Weights of a small GPT-style language model, trained from scratch on English Wikipedia.
Size: 10 layers, width 768, MLP 2048 SwiGLU, 138M parameters.
Architecture: RMSNorm before each block, rotary positions, untied embeddings, normalized queries and keys.
Training: a variant of Muon for these matrices, 804M tokens, 12264 steps.
Each number is 50 + 10 x the weight over its row's rms, rounded and kept within 0 to 99. Layers, rows and columns count from 0. The size before them is the row's rms in percent of the matrix's.

# layer 5 attention query, 768x768, rms 0.312, rows 21-129, columns 320-383
104:49 44 48 55 44 63 64 51 61 66 53 49 52 53 33 70 33 45 48 59 59 44 52 54 50 24 55 33 59 43 46 37 51 76 43 86 60 33 45 41 69 47 47 60 56 39 39 50 41 45 44 57 53 43 51 39 49 55 51 47 60 55 49 42
105:52 40 34 51 59 51 45 51 54 56 47 42 56 49 35 44 52 24 41 60 44 67 50 41 72 45 42 51 63 46 37 64 70 59 49 36 29 41 50 48 55 59 44 54 60 46 45 62 55 53 58 59 52 43 41 63 53 48 61 59 53 62 51 39
115:41 74 48 34 55 45 73 64 45 35 40 45 49 46 37 49 71 55 55 56 44 58 56 34 46 46 58 54 59 43 46 63 57 49 64 45 65 53 35 38 51 46 43 56 51 66 44 46 60 45 57 61 60 42 36 47 62 63 54 31 57 34 47 52
106:55 63 64 36 48 35 35 49 53 60 45 42 53 45 45 42 42 56 42 48 44 65 41 69 51 42 53 77 60 60 54 48 47 55 48 36 66 52 22 47 65 50 58 43 51 49 39 35 48 49 42 55 56 39 47 61 45 57 43 42 28 55 67 43
105:42 41 54 66 35 60 62 37 41 47 47 46 41 59 48 56 71 77 48 33 53 38 47 59 54 40 63 27 46 55 53 66 40 43 48 49 45 54 54 44 65 64 40 58 48 53 46 49 43 58 48 69 66 57 52 56 41 62 45 42 61 49 68 27
118:43 41 41 42 57 51 51 63 41 57 62 51 48 44 36 46 50 41 45 52 65 52 41 37 38 47 45 29 66 49 48 70 46 50 31 36 43 30 30 48 36 53 62 54 52 45 57 64 42 33 76 58 51 61 61 47 46 45 39 50 44 49 68 41
107:34 68 33 56 33 42 55 52 28 65 51 57 58 23 46 56 42 38 39 59 47 66 66 49 55 37 49 62 37 47 51 50 50 42 46 52 55 50 41 63 47 31 43 51 51 64 55 59 43 36 60 55 39 51 38 41 70 44 54 66 56 49 67 58
112:47 47 51 49 49 59 53 35 45 42 43 41 38 67 34 56 62 46 47 63 58 52 40 56 46 60 59 42 43 35 50 61 67 52 44 45 39 49 56 46 32 57 51 42 58 40 55 44 54 43 44 53 19 63 49 49 39 51 41 59 60 41 51 51
113:71 58 52 57 54 57 39 60 52 60 34 68 64 33 39 51 63 41 65 59 68 48 56 39 39 59 59 62 61 70 61 53 43 51 64 43 48 38 53 57 57 41 29 69 44 50 45 61 45 62 42 57 46 42 41 59 40 69 36 62 25 36 45 51
116:63 63 46 34 60 46 57 49 40 58 34 48 50 58 61 35 61 54 45 56 41 35 54 39 50 58 35 62 53 40 47 53 53 39 66 53 65 46 54 53 58 55 60 66 47 44 55 47 48 39 49 63 29 44 33 41 66 42 48 47 58 47 62 57
110:53 35 44 70 54 35 37 26 51 48 45 50 65 44 59 26 53 68 64 61 40 47 63 54 40 59 61 56 27 54 47 53 48 62 52 50 81 44 43 43 37 46 47 39 54 68 55 56 53 66 56 45 50 60 49 42 43 66 23 52 55 50 48 51
071:52 26 58 53 46 50 36 34 41 55 25 76 63 50 38 52 48 60 44 41 47 31 34 44 47 55 60 51 57 57 48 37 33 34 58 49 61 37 76 57 52 64 64 31 49 42 47 55 52 45 35 55 42 44 43 51 39 41 62 50 58 47 67 58
092:46 50 42 40 51 42 50 34 39 36 56 67 46 50 54 43 62 46 54 59 45 36 54 49 47 37 45 34 52 55 49 65 67 36 45 39 63 42 43 45 63 32 44 70 55 45 44 63 42 43 54 54 52 35 61 44 43 52 49 60 49 48 61 45
105:41 49 55 58 40 50 67 54 35 43 69 58 39 55 55 48 55 58 63 42 64 63 62 53 46 50 52 61 54 55 38 66 58 44 56 44 61 57 33 46 57 59 35 50 50 40 42 40 48 48 35 41 42 42 38 56 52 59 57 48 45 47 76 27
081:51 36 42 45 47 57 52 59 47 38 36 59 48 41 33 53 50 47 52 56 78 40 46 51 53 65 52 32 58 46 41 61 64 58 34 54 57 56 65 92 47 61 41 48 50 42 43 49 48 45 55 38 54 43 62 56 53 55 43 33 43 53 57 47
099:46 71 41 44 65 41 38 66 54 42 55 39 39 37 46 54 31 38 40 46 39 59 46 52 35 45 33 39 56 47 50 50 43 46 57 45 33 44 36 33 62 62 49 63 44 69 43 25 50 62 68 60 47 53 33 59 46 52 50 67 38 42 58 52
100:44 53 48 28 48 57 53 58 47 73 51 47 64 30 49 59 54 26 37 66 40 38 43 40 51 42 62 43 60 55 42 57 28 43 59 44 36 63 46 47 61 55 36 58 48 49 57 47 64 59 52 79 32 46 48 67 34 32 74 66 63 49 45 56
089:50 49 71 14 51 50 56 37 39 49 53 43 56 44 58 55 59 61 52 42 53 36 38 55 51 30 54 58 42 47 73 61 49 40 50 38 36 36 52 44 59 58 60 55 55 43 52 55 63 49 49 85 54 60 56 55 49 43 45 26 67 54 45 65
085:44 40 47 58 44 39 66 60 71 50 52 44 43 63 39 52 61 50 52 50 50 42 32 60 61 36 56 39 54 50 41 43 39 35 37 42 56 61 51 59 42 41 53 58 60 57 22 27 58 31 53 38 61 50 46 49 44 60 56 51 49 56 68 43
084:62 42 56 55 52 56 44 51 61 67 54 61 61 43 51 39 52 57 47 50 51 33 50 50 28 43 70 52 51 47 64 60 72 58 63 78 30 68 43 32 50 60 36 46 29 44 45 46 56 59 43 54 37 58 44 58 62 36 59 48 58 39 59 60
081:42 48 46 56 53 36 62 50 39 34 53 58 45 41 44 51 41 49 60 47 50 54 63 50 45 71 34 59 46 61 43 43 69 54 60 34 39 56 41 64 63 37 44 64 54 45 60 66 57 50 53 63 46 39 69 49 32 51 61 40 48 56 36 59
098:57 44 47 40 59 37 54 78 49 35 50 74 42 37 53 45 43 54 52 47 59 49 43 56 51 48 39 70 55 55 43 53 25 31 67 50 49 63 54 63 54 42 46 48 49 50 54 35 54 44 53 55 76 57 37 41 43 60 29 45 51 32 64 36
097:32 48 45 45 56 41 62 44 54 54 35 38 51 43 60 59 44 50 49 67 56 54 39 34 31 59 48 56 59 32 42 49 34 48 62 49 20 37 60 66 49 58 58 56 41 57 56 51 56 46 51 49 30 46 25 44 60 50 58 68 52 59 48 55
097:48 52 54 54 56 59 57 54 46 35 36 46 50 51 46 53 44 48 41 42 48 39 64 32 43 54 35 41 38 45 62 34 58 46 62 53 41 48 63 55 41 36 49 50 40 66 29 58 47 43 49 33 46 61 56 32 74 42 29 43 59 41 60 37
109:52 29 47 53 41 66 56 50 37 47 56 62 43 47 56 51 52 44 50 37 53 59 43 45 41 57 39 51 41 42 47 69 49 62 53 36 63 40 36 54 58 33 57 64 46 53 60 56 62 49 41 46 20 71 56 51 48 39 59 52 38 51 41 48
095:54 45 58 51 64 53 51 50 44 53 44 41 51 49 53 73 60 52 68 57 69 35 57 51 48 55 42 65 69 50 65 52 42 53 65 40 51 37 62 32 68 54 28 61 58 49 65 52 37 65 40 54 36 53 61 58 29 47 39 38 57 42 47 39
102:56 35 67 72 46 44 47 47 60 40 44 59 57 43 42 52 58 57 43 60 47 43 52 53 46 50 54 50 59 48 58 52 56 89 40 47 50 42 40 42 63 49 53 53 39 44 55 27 57 62 44 44 55 53 67 53 53 50 43 39 42 58 44 48
103:41 54 48 50 49 30 51 46 60 51 28 50 38 44 52 48 50 63 44 45 31 57 40 59 30 49 34 48 63 47 55 49 74 48 44 42 47 46 50 50 46 49 68 40 55 52 52 46 60 48 31 38 28 43 49 43 52 37 43 35 56 41 63 54
110:38 52 59 61 51 48 65 23 37 34 55 54 37 53 47 40 25 66 56 58 52 52 51 52 35 66 42 61 56 50 70 62 49 56 46 54 62 47 38 70 46 51 68 40 52 53 52 60 54 45 37 41 40 44 51 59 41 44 25 59 40 45 52 37
100:55 54 47 44 34 60 49 40 44 34 65 18 56 52 52 48 38 51 46 51 44 62 40 35 53 28 44 51 59 45 71 51 63 45 49 72 56 51 53 50 44 39 37 55 54 50 53 58 63 49 43 40 44 49 45 50 53 67 35 45 49 43 61 41
102:53 49 76 50 43 61 43 67 55 55 55 64 49 61 45 40 46 55 74 48 51 36 68 41 40 48 57 46 65 60 42 43 58 44 79 40 50 43 57 54 51 45 64 55 34 56 49 46 35 48 27 58 41 51 49 29 52 38 49 51 54 47 56 65
113:54 47 66 67 39 51 56 41 42 60 58 47 45 69 41 36 45 42 36 46 43 35 58 43 49 62 47 42 50 41 47 59 41 59 51 47 36 55 40 52 64 48 56 46 41 72 63 51 47 56 50 48 44 47 53 53 49 43 38 49 66 58 53 39
105:45 53 54 40 57 64 48 53 49 40 56 64 58 48 50 75 46 34 53 49 59 46 56 40 46 54 56 69 71 39 61 70 58 36 57 58 53 66 47 50 27 54 44 48 49 52 46 60 51 70 50 66 63 51 56 51 49 57 55 52 32 58 81 62
113:56 56 54 56 55 54 32 47 46 54 42 48 42 50 56 56 67 49 49 49 44 41 56 51 55 57 70 65 46 42 52 68 47 55 47 41 62 65 38 56 44 43 63 36 48 43 61 68 37 56 41 45 66 55 42 51 49 49 45 56 44 64 37 34
110:45 52 42 59 50 50 59 59 50 42 44 58 36 53 49 68 53 46 51 60 61 58 58 63 62 56 56 44 55 47 61 38 57 51 53 48 57 54 52 45 45 56 59 47 18 53 49 48 51 49 76 38 75 68 70 37 38 58 64 62 46 52 36 48
106:45 42 43 40 54 52 44 42 35 46 63 42 55 63 64 56 49 53 45 52 33 44 45 53 53 51 27 30 58 49 43 48 58 37 50 40 65 67 54 53 46 62 52 49 24 49 49 47 45 62 57 42 49 50 39 47 72 52 59 53 53 59 37 64
105:58 41 51 58 43 55 42 57 55 61 50 38 58 44 41 26 40 52 41 35 44 42 56 50 46 37 48 52 52 48 42 51 58 53 64 39 45 59 53 67 49 38 56 52 62 42 50 59 56 38 61 45 54 55 49 46 44 48 45 50 64 37 55 47
115:43 43 36 61 39 44 58 47 50 61 62 57 40 60 43 66 46 46 42 36 58 38 46 43 45 63 58 50 52 50 55 59 55 54 32 38 59 59 52 59 49 52 47 43 52 60 76 43 55 56 54 48 57 50 71 30 46 37 33 42 51 60 46 39
102:50 49 59 53 54 47 41 49 51 60 42 68 53 51 45 50 47 55 44 53 43 41 40 68 83 36 54 80 33 45 42 36 40 47 58 53 50 59 63 51 51 36 63 51 47 59 41 47 49 50 46 44 47 57 49 39 59 46 58 68 60 48 17 53
112:40 65 42 48 52 48 55 47 54 62 47 67 41 58 56 37 48 42 53 60 41 43 45 45 60 48 54 46 62 53 46 57 64 42 48 36 61 43 20 63 54 60 46 48 48 47 64 71 53 73 54 46 77 49 59 59 25 56 60 67 46 50 44 50
102:53 28 70 43 44 57 41 70 39 71 49 46 40 56 57 58 35 30 65 42 40 39 29 50 42 52 61 53 31 54 29 50 52 27 43 63 48 53 48 43 60 35 56 58 53 56 47 61 31 47 56 39 50 33 55 45 40 41 56 33 50 31 49 35
110:43 43 54 53 36 57 56 60 42 70 51 48 49 52 60 67 69 46 29 56 37 52 36 38 38 56 62 69 56 43 52 61 35 34 56 62 47 47 60 58 54 61 61 51 57 38 36 61 54 39 47 40 47 48 47 49 61 42 55 54 51 50 54 40
106:61 50 36 47 52 71 50 46 57 52 59 57 58 49 56 35 34 64 48 63 44 50 53 42 38 54 43 29 78 48 52 46 45 40 45 48 76 48 41 42 55 54 59 38 47 40 55 32 59 40 44 46 51 38 65 42 49 37 53 41 56 54 54 66
106:46 50 45 55 36 33 39 61 42 63 54 50 47 48 32 42 50 38 53 66 43 57 52 52 47 37 67 58 26 48 57 44 33 51 46 52 41 52 49 57 56 46 51 34 56 46 53 60 46 36 56 41 35 38 45 52 54 57 45 49 74 65 49 41
087:51 64 38 58 50 48 57 54 52 57 65 45 60 33 51 29 37 39 58 54 52 52 47 38 51 58 27 59 56 46 55 41 51 53 45 69 54 46 49 45 35 35 59 16 61 62 44 45 39 57 42 52 61 42 66 48 61 57 56 53 54 59 62 53
088:55 71 52 40 40 46 38 33 59 37 57 50 56 33 66 48 23 65 54 63 53 46 36 66 68 47 63 52 61 50 54 58 50 45 54 60 57 50 69 56 62 56 35 46 37 37 49 60 46 38 48 73 60 58 57 64 48 53 64 54 50 57 67 54
100:46 53 40 38 55 53 45 49 48 52 52 59 66 49 52 51 52 57 58 41 53 57 67 30 51 42 47 62 55 47 59 40 49 50 55 52 75 30 47 73 60 45 45 45 53 47 32 55 65 46 34 50 46 55 39 66 44 61 44 41 67 52 58 52
090:40 60 59 56 69 63 55 59 61 56 46 61 35 45 55 50 69 40 76 59 45 55 57 48 66 58 59 54 51 47 56 36 39 45 63 53 53 27 55 44 58 53 51 46 57 70 45 29 52 45 57 44 48 69 50 37 50 54 42 40 48 60 36 52
096:46 47 51 50 39 54 46 53 54 49 32 67 60 56 55 65 55 48 34 40 63 56 64 48 50 61 59 55 62 49 46 48 47 55 49 62 52 30 64 51 63 39 64 45 62 43 65 34 65 38 47 52 59 26 47 37 59 55 56 44 50 67 51 35
093:48 55 56 56 45 33 59 51 63 36 50 48 55 61 50 36 47 52 51 66 39 53 37 36 57 57 44 42 51 36 41 57 45 49 70 58 46 58 49 64 38 60 32 54 26 38 66 52 43 50 56 34 65 46 44 56 25 56 59 57 37 49 46 47
090:56 35 55 56 58 53 36 42 46 42 55 60 57 48 48 46 43 53 35 50 74 58 62 36 35 44 45 37 58 40 47 47 49 52 58 46 34 46 64 44 59 65 32 50 56 48 43 57 61 38 61 54 41 70 66 59 37 32 39 44 45 49 43 54
093:41 56 36 56 58 56 43 51 60 34 43 51 50 43 53 67 65 51 37 61 58 56 45 43 33 41 34 36 63 56 50 56 62 39 39 75 44 48 49 27 50 43 55 46 48 56 46 29 57 49 64 59 48 73 54 48 55 46 29 45 53 48 44 39
096:56 49 53 60 38 44 51 47 49 36 38 51 58 35 26 24 51 46 59 58 47 43 58 54 57 39 45 49 41 58 64 43 63 52 70 40 39 73 49 45 46 49 29 49 32 55 56 45 41 44 47 53 52 50 44 25 45 56 32 61 37 41 56 59
094:44 48 55 72 62 59 47 53 57 63 52 53 60 62 43 63 57 47 54 75 54 41 49 47 47 57 55 51 54 51 66 37 39 57 34 68 49 60 68 53 50 49 33 50 45 69 35 65 49 58 71 60 55 64 35 28 61 42 38 55 40 48 55 52
089:53 36 47 42 47 61 44 54 50 62 44 46 55 61 30 52 55 46 48 47 50 24 57 52 53 66 64 53 43 52 43 53 73 57 42 42 51 49 40 80 55 43 54 57 43 66 53 48 37 52 63 37 62 55 50 35 45 50 46 66 34 44 63 50
080:71 36 63 62 49 39 47 39 51 49 46 48 56 50 48 58 63 44 51 55 43 47 49 60 49 45 46 54 69 36 55 39 57 48 38 60 45 49 51 39 49 39 49 70 44 55 50 50 58 49 50 44 47 50 50 46 62 53 49 59 54 65 46 56
085:53 59 50 52 33 59 62 50 34 51 47 38 43 52 50 57 45 52 44 43 58 43 55 50 65 55 67 50 51 59 49 39 78 60 39 48 41 53 48 62 58 42 71 41 51 41 58 42 43 56 53 59 45 51 61 55 55 62 43 36 47 49 53 56
092:43 53 52 59 36 61 58 57 60 42 73 49 48 42 56 58 62 33 53 55 52 48 47 38 62 62 45 55 58 46 59 51 76 65 49 47 34 48 55 44 74 42 58 60 54 54 39 50 38 54 54 58 32 45 35 39 49 41 59 56 49 36 69 62
086:43 54 46 47 46 41 52 49 48 28 70 54 48 63 62 45 48 47 54 41 66 45 44 35 58 62 25 48 56 47 32 50 58 48 46 47 51 61 53 53 66 38 59 56 48 53 64 78 41 49 44 53 45 45 35 50 40 72 65 55 41 52 63 39
098:45 41 38 72 61 59 52 47 50 59 55 43 39 49 59 45 76 50 42 49 37 44 54 43 55 54 36 55 47 57 44 54 34 50 44 42 51 43 50 28 40 54 65 35 48 66 47 37 53 47 61 33 41 78 46 26 53 50 38 54 53 75 46 52
111:53 59 52 44 31 37 54 49 53 50 36 47 43 52 58 67 48 46 48 43 38 67 27 63 61 46 51 50 46 50 59 29 48 53 51 40 45 50 47 44 57 40 48 50 51 59 28 53 35 56 56 51 54 49 71 39 53 45 57 48 68 32 60 59
105:57 48 55 83 57 57 56 51 53 54 37 47 50 48 40 48 55 46 57 44 51 57 53 58 55 45 54 59 43 38 61 45 44 55 37 39 57 58 38 43 37 28 55 35 52 48 41 36 50 60 52 45 65 52 55 47 61 58 49 60 34 61 79 49
098:51 64 60 62 43 59 43 51 51 63 54 53 38 60 40 52 30 54 45 54 35 43 45 43 50 47 46 26 33 54 56 33 76 44 49 55 56 46 34 54 52 50 53 54 54 33 70 46 56 62 45 54 60 54 57 63 57 32 49 34 50 52 47 53
105:63 50 37 56 44 55 72 57 57 52 56 50 52 30 50 41 56 50 39 48 40 60 47 65 38 52 46 49 43 53 53 54 40 56 37 43 72 45 57 49 49 53 70 57 27 32 45 60 45 58 42 57 26 49 58 43 41 54 47 69 40 41 66 53
115:39 43 66 66 37 56 47 34 71 62 49 32 65 56 38 65 53 44 67 56 64 35 58 57 43 42 51 46 43 36 54 52 58 37 67 55 38 49 41 58 44 48 44 55 49 47 40 37 32 57 60 54 39 41 26 51 53 44 41 53 46 56 41 55
111:47 56 66 46 46 54 40 36 45 46 30 46 39 44 59 43 44 49 46 55 45 45 49 54 51 37 39 36 56 50 40 63 48 56 56 44 53 49 51 47 59 45 46 51 51 48 43 45 53 40 38 44 56 43 52 33 41 55 39 52 52 60 50 56
103:47 39 57 44 52 63 53 55 63 58 55 49 62 52 43 56 67 51 76 52 62 57 47 36 53 49 44 35 80 60 42 55 69 48 55 58 42 48 48 27 49 37 60 50 56 53 56 40 37 50 47 58 65 76 53 43 44 62 50 39 61 48 61 57
107:52 58 71 43 47 34 52 69 42 50 63 30 53 60 44 65 28 47 41 46 57 38 46 63 64 53 41 74 75 49 50 54 40 72 48 53 51 67 62 44 52 49 36 43 54 50 53 47 35 56 46 62 50 42 44 51 48 60 54 52 50 54 39 54
113:33 65 48 59 62 57 59 41 60 47 44 54 51 66 46 49 28 43 44 34 68 46 63 33 53 69 44 49 64 42 65 43 42 23 45 40 72 47 44 62 59 47 41 47 53 53 51 42 53 47 66 20 48 57 37 43 66 50 36 51 44 69 43 45
107:39 53 51 50 60 33 45 57 56 63 55 62 51 55 53 39 63 60 52 18 59 51 56 52 51 60 45 41 42 47 40 47 48 47 36 51 65 65 40 55 45 48 60 38 54 47 36 35 45 58 49 60 46 38 50 51 48 63 47 53 77 47 51 49
098:49 64 39 48 53 35 36 62 40 52 71 39 41 58 36 59 45 36 52 55 53 51 41 67 49 53 34 51 58 54 53 44 41 51 42 46 24 52 57 49 48 29 40 40 42 61 46 47 47 46 60 42 59 57 32 37 47 54 52 71 47 44 44 57
102:41 55 44 37 56 49 52 48 59 51 52 35 64 44 44 37 49 42 51 41 51 53 42 51 51 51 60 45 38 68 44 59 49 62 36 49 58 60 46 56 43 49 56 60 53 35 57 39 83 52 59 46 41 46 45 34 36 53 37 65 47 39 60 59
104:48 53 65 45 36 56 43 36 49 55 27 49 39 46 46 64 57 41 53 47 61 42 35 41 52 48 46 52 45 53 48 74 43 31 60 45 36 56 32 52 59 51 34 63 50 47 37 64 57 57 53 52 52 44 53 65 59 43 36 57 45 34 34 52
103:44 42 65 71 42 61 46 51 71 43 39 71 56 37 48 59 48 52 47 60 53 60 71 51 41 65 50 45 58 40 44 56 62 40 52 42 64 51 65 41 46 55 64 41 36 47 52 37 49 28 50 57 43 37 39 44 67 54 51 58 56 58 59 69
115:37 51 29 55 54 59 40 53 55 73 41 33 59 53 61 35 60 57 44 55 59 43 25 59 50 47 40 59 52 38 50 61 39 44 37 63 65 52 52 45 43 59 36 39 50 52 45 43 51 66 60 59 61 53 34 49 38 44 52 48 41 54 48 45
089:47 56 41 42 48 47 47 50 52 42 45 57 59 58 58 50 52 65 35 49 51 31 42 51 65 49 40 50 62 65 40 64 59 46 55 62 55 47 68 68 46 43 48 64 50 36 41 44 60 51 53 56 45 47 41 77 61 53 53 44 34 49 67 49
104:46 49 33 61 67 47 34 36 66 55 54 46 52 57 36 44 39 37 57 49 50 49 60 46 47 49 62 45 39 46 52 47 47 37 52 38 44 64 27 59 54 26 37 69 59 50 49 36 59 34 71 39 54 65 30 48 53 44 46 45 68 51 70 49
103:51 42 40 52 35 46 60 44 44 49 44 54 56 60 62 65 50 52 53 42 45 57 63 45 58 59 39 50 44 55 37 47 67 41 49 40 50 41 61 26 53 31 40 54 28 58 50 35 53 40 44 33 56 42 36 56 56 45 80 41 56 51 47 53
088:53 37 42 77 44 56 52 51 48 51 35 46 69 44 46 40 46 59 37 36 52 45 55 40 69 41 62 35 53 65 50 67 45 53 42 52 64 40 59 52 49 36 40 71 58 36 59 65 54 44 35 52 49 51 42 46 51 64 54 39 72 52 62 61
092:46 56 47 63 46 41 68 53 35 46 39 35 62 40 54 54 53 43 52 55 45 45 43 52 39 33 52 32 61 37 64 48 31 55 39 39 56 60 55 56 47 53 61 39 38 52 63 37 54 63 46 61 44 73 53 47 42 57 42 58 61 54 57 48
106:61 33 47 56 67 62 53 40 49 64 48 41 63 52 55 57 45 49 71 45 46 62 64 30 38 54 42 43 67 43 57 39 41 53 38 65 62 58 55 54 52 57 65 65 57 69 39 46 41 51 19 44 40 44 39 50 32 53 46 53 54 65 41 46
106:53 53 65 42 37 44 64 50 46 51 58 46 56 50 45 46 48 43 39 50 33 51 59 50 45 37 53 64 55 34 47 49 43 39 74 40 57 51 42 56 54 62 61 33 55 55 46 52 61 54 38 55 45 64 55 57 62 62 39 27 35 48 49 51
091:36 49 69 48 50 43 36 49 65 46 23 56 53 53 38 56 66 67 51 51 53 52 45 45 50 56 49 36 67 56 32 55 43 45 43 62 52 56 58 65 42 63 57 53 42 50 58 59 54 51 42 54 51 30 47 24 36 54 42 43 48 32 38 44
091:41 23 46 44 31 36 53 40 58 44 52 63 53 35 63 44 49 55 35 38 29 31 62 46 51 32 40 40 36 67 59 50 53 59 56 61 44 62 33 54 51 63 63 54 44 31 63 46 54 52 36 62 63 45 51 50 38 43 54 52 53 62 61 36
092:42 38 64 43 46 52 37 60 46 76 51 61 51 52 63 31 46 58 48 51 48 66 56 62 48 64 56 34 34 45 49 49 61 42 58 51 55 55 60 66 48 67 58 50 58 41 37 68 67 48 45 63 51 39 50 34 41 50 51 39 53 48 37 40
096:52 36 49 76 45 62 43 55 46 27 34 56 64 64 54 54 61 51 56 51 49 46 63 48 50 33 71 60 57 64 53 34 78 58 55 62 44 60 51 63 37 55 46 30 46 45 47 50 42 54 50 73 68 39 45 41 50 45 56 48 55 36 64 45
094:47 64 65 50 39 41 31 48 36 49 24 48 30 46 58 52 39 49 32 45 33 60 50 43 52 61 65 31 54 43 59 64 29 44 54 40 69 52 38 53 54 57 54 27 40 54 30 78 46 59 48 60 43 51 48 57 53 51 44 59 63 67 65 33
083:54 39 54 51 56 50 50 45 61 42 56 60 52 40 53 27 43 36 50 38 47 49 46 59 31 30 49 32 57 67 60 56 68 53 55 55 46 57 52 40 71 49 43 37 33 45 46 55 40 52 60 49 53 30 44 37 58 48 47 54 54 22 58 50
097:62 45 50 60 40 64 49 49 46 69 57 46 53 55 45 62 61 48 51 35 23 49 40 45 48 68 55 27 48 45 53 44 37 44 38 63 57 39 49 53 59 64 63 55 48 40 48 65 52 54 53 53 53 42 44 57 61 43 56 57 62 63 52 60
083:55 59 54 59 49 52 47 70 66 46 45 59 52 57 52 35 51 44 55 52 67 35 55 47 75 62 62 56 55 60 55 65 44 53 40 60 62 30 53 42 59 45 62 38 59 58 48 42 56 55 48 38 50 61 56 53 59 53 44 42 51 58 34 26
099:37 60 38 48 29 40 50 56 58 50 39 57 62 50 65 63 41 58 48 62 44 52 46 58 44 32 57 54 61 62 43 58 47 52 69 45 32 67 66 63 49 47 52 45 40 67 50 47 65 73 63 53 63 48 61 71 46 51 36 41 48 47 53 52
101:61 50 45 54 48 28 42 60 46 40 30 70 28 41 51 40 46 66 46 47 30 40 51 67 44 61 50 42 57 49 39 39 54 43 42 45 46 39 30 56 50 59 50 50 56 47 63 51 53 49 49 55 57 50 48 54 49 50 52 43 49 57 68 60
110:34 36 41 45 44 43 31 57 56 63 31 41 63 52 64 55 40 54 32 57 72 33 45 49 60 48 42 50 53 55 55 65 35 43 45 50 39 44 64 48 53 52 53 80 48 30 53 52 62 61 59 65 44 58 56 62 54 53 53 60 57 49 35 48
088:57 50 73 24 48 26 39 57 51 57 31 33 61 52 63 34 44 58 46 29 39 63 67 42 73 43 66 47 45 51 65 58 49 38 59 62 43 42 35 56 47 50 57 45 31 39 35 46 61 55 55 68 59 59 40 66 37 29 38 37 53 32 48 45
093:43 52 52 50 39 53 48 49 60 61 52 53 46 38 58 64 42 57 53 55 43 53 48 47 53 41 66 58 44 61 44 44 50 57 68 60 53 55 66 59 67 36 63 53 44 37 37 56 49 43 31 47 32 37 49 50 47 63 65 59 46 41 47 45
101:55 41 55 50 68 45 57 67 60 59 55 45 49 67 63 45 57 43 40 40 44 55 54 35 67 51 38 65 41 44 51 71 46 36 46 44 29 53 60 33 60 37 52 60 55 55 47 33 47 58 49 30 45 70 67 58 66 40 60 57 56 45 56 60
099:46 58 78 59 52 50 45 40 69 56 46 33 69 51 54 62 28 50 47 56 35 56 39 45 48 58 71 45 27 54 61 43 52 44 55 60 40 76 54 47 43 45 67 63 59 60 47 64 60 42 48 39 41 54 34 45 54 62 63 47 55 58 48 64
105:56 64 59 52 52 64 42 53 59 51 45 54 48 61 58 40 50 50 26 38 52 52 53 60 57 47 54 55 40 61 40 52 63 50 35 60 60 57 43 47 60 56 70 58 49 56 54 72 56 50 35 43 44 39 42 68 48 45 33 53 48 62 46 59
106:57 31 50 55 54 60 47 45 64 50 39 46 33 56 41 52 37 57 39 48 46 60 63 51 57 36 58 47 57 41 76 38 55 56 33 41 44 47 60 38 53 43 49 32 59 53 55 51 50 43 32 71 51 37 57 31 42 53 47 41 44 63 47 68
108:58 49 55 44 60 58 43 47 55 44 42 60 60 45 45 34 48 64 59 54 49 70 38 75 50 44 31 72 71 39 44 63 38 47 29 62 52 58 36 44 35 49 40 50 46 45 39 60 51 51 38 54 72 28 26 49 59 48 58 44 42 53 33 44
108:53 45 53 42 48 37 60 69 44 64 49 51 52 59 40 48 50 57 43 45 42 45 48 61 63 66 53 43 67 52 52 49 54 53 61 57 59 67 59 38 52 48 45 57 43 39 64 46 60 43 53 54 43 45 42 67 64 52 41 46 50 49 53 50
112:58 51 41 57 33 42 54 46 34 66 64 36 53 44 54 60 56 41 55 61 57 41 46 53 41 52 55 42 27 38 47 45 74 40 59 50 59 64 65 31 54 40 41 55 50 51 41 63 48 39 47 67 54 42 64 27 48 66 60 66 64 54 40 29
104:59 47 42 36 75 46 58 40 28 68 47 58 53 36 54 40 59 49 49 40 38 57 54 61 77 62 70 60 48 51 43 56 47 48 51 48 54 56 32 47 56 64 50 43 61 32 31 61 45 46 47 43 43 69 52 50 58 39 52 53 49 50 73 42
102:52 56 63 51 55 55 43 42 51 60 52 49 44 47 68 43 44 42 58 50 37 46 68 47 71 51 72 30 67 41 64 26 58 40 55 53 55 67 37 53 55 62 46 41 49 69 35 56 27 51 56 35 61 51 59 41 63 40 53 55 67 58 51 54
108:38 51 57 49 52 76 52 42 49 59 28 67 34 50 36 44 50 53 62 57 63 46 43 48 62 38 49 44 41 56 46 58 48 40 54 48 76 58 44 44 63 44 43 60 41 44 34 40 69 49 54 49 45 52 43 52 51 54 57 45 49 51 39 44
112:58 68 62 51 36 34 50 54 34 53 40 44 32 62 78 65 56 49 37 54 44 62 44 45 59 40 39 54 40 58 39 48 62 53 35 67 36 37 45 38 48 53 50 39 57 53 52 71 51 46 64 34 46 50 50 54 42 68 51 54 59 55 47 55
104:47 44 48 64 69 55 47 48 60 44 37 55 46 70 45 62 32 52 43 48 55 56 56 52 43 52 50 42 62 62 56 56 50 63 49 37 60 53 56 35 50 37 61 46 34 51 50 46 56 54 43 55 46 58 64 35 48 48 38 52 63 52 50 55
097:60 54 55 49 68 46 60 51 41 50 39 52 53 60 54 54 76 58 61 53 60 52 49 52 52 63 40 68 47 30 48 49 60 42 43 65 42 60 62 43 46 46 56 73 55 40 41 52 49 23 37 54 56 42 52 46 42 33 40 44 55 46 49 52
080:40 43 67 71 36 31 57 62 59 46 54 35 37 59 42 53 48 40 72 47 46 34 53 51 50 33 42 40 57 60 51 55 33 44 50 35 54 46 41 51 53 55 40 46 28 63 58 49 44 44 63 36 56 46 39 56 46 56 53 46 54 51 56 54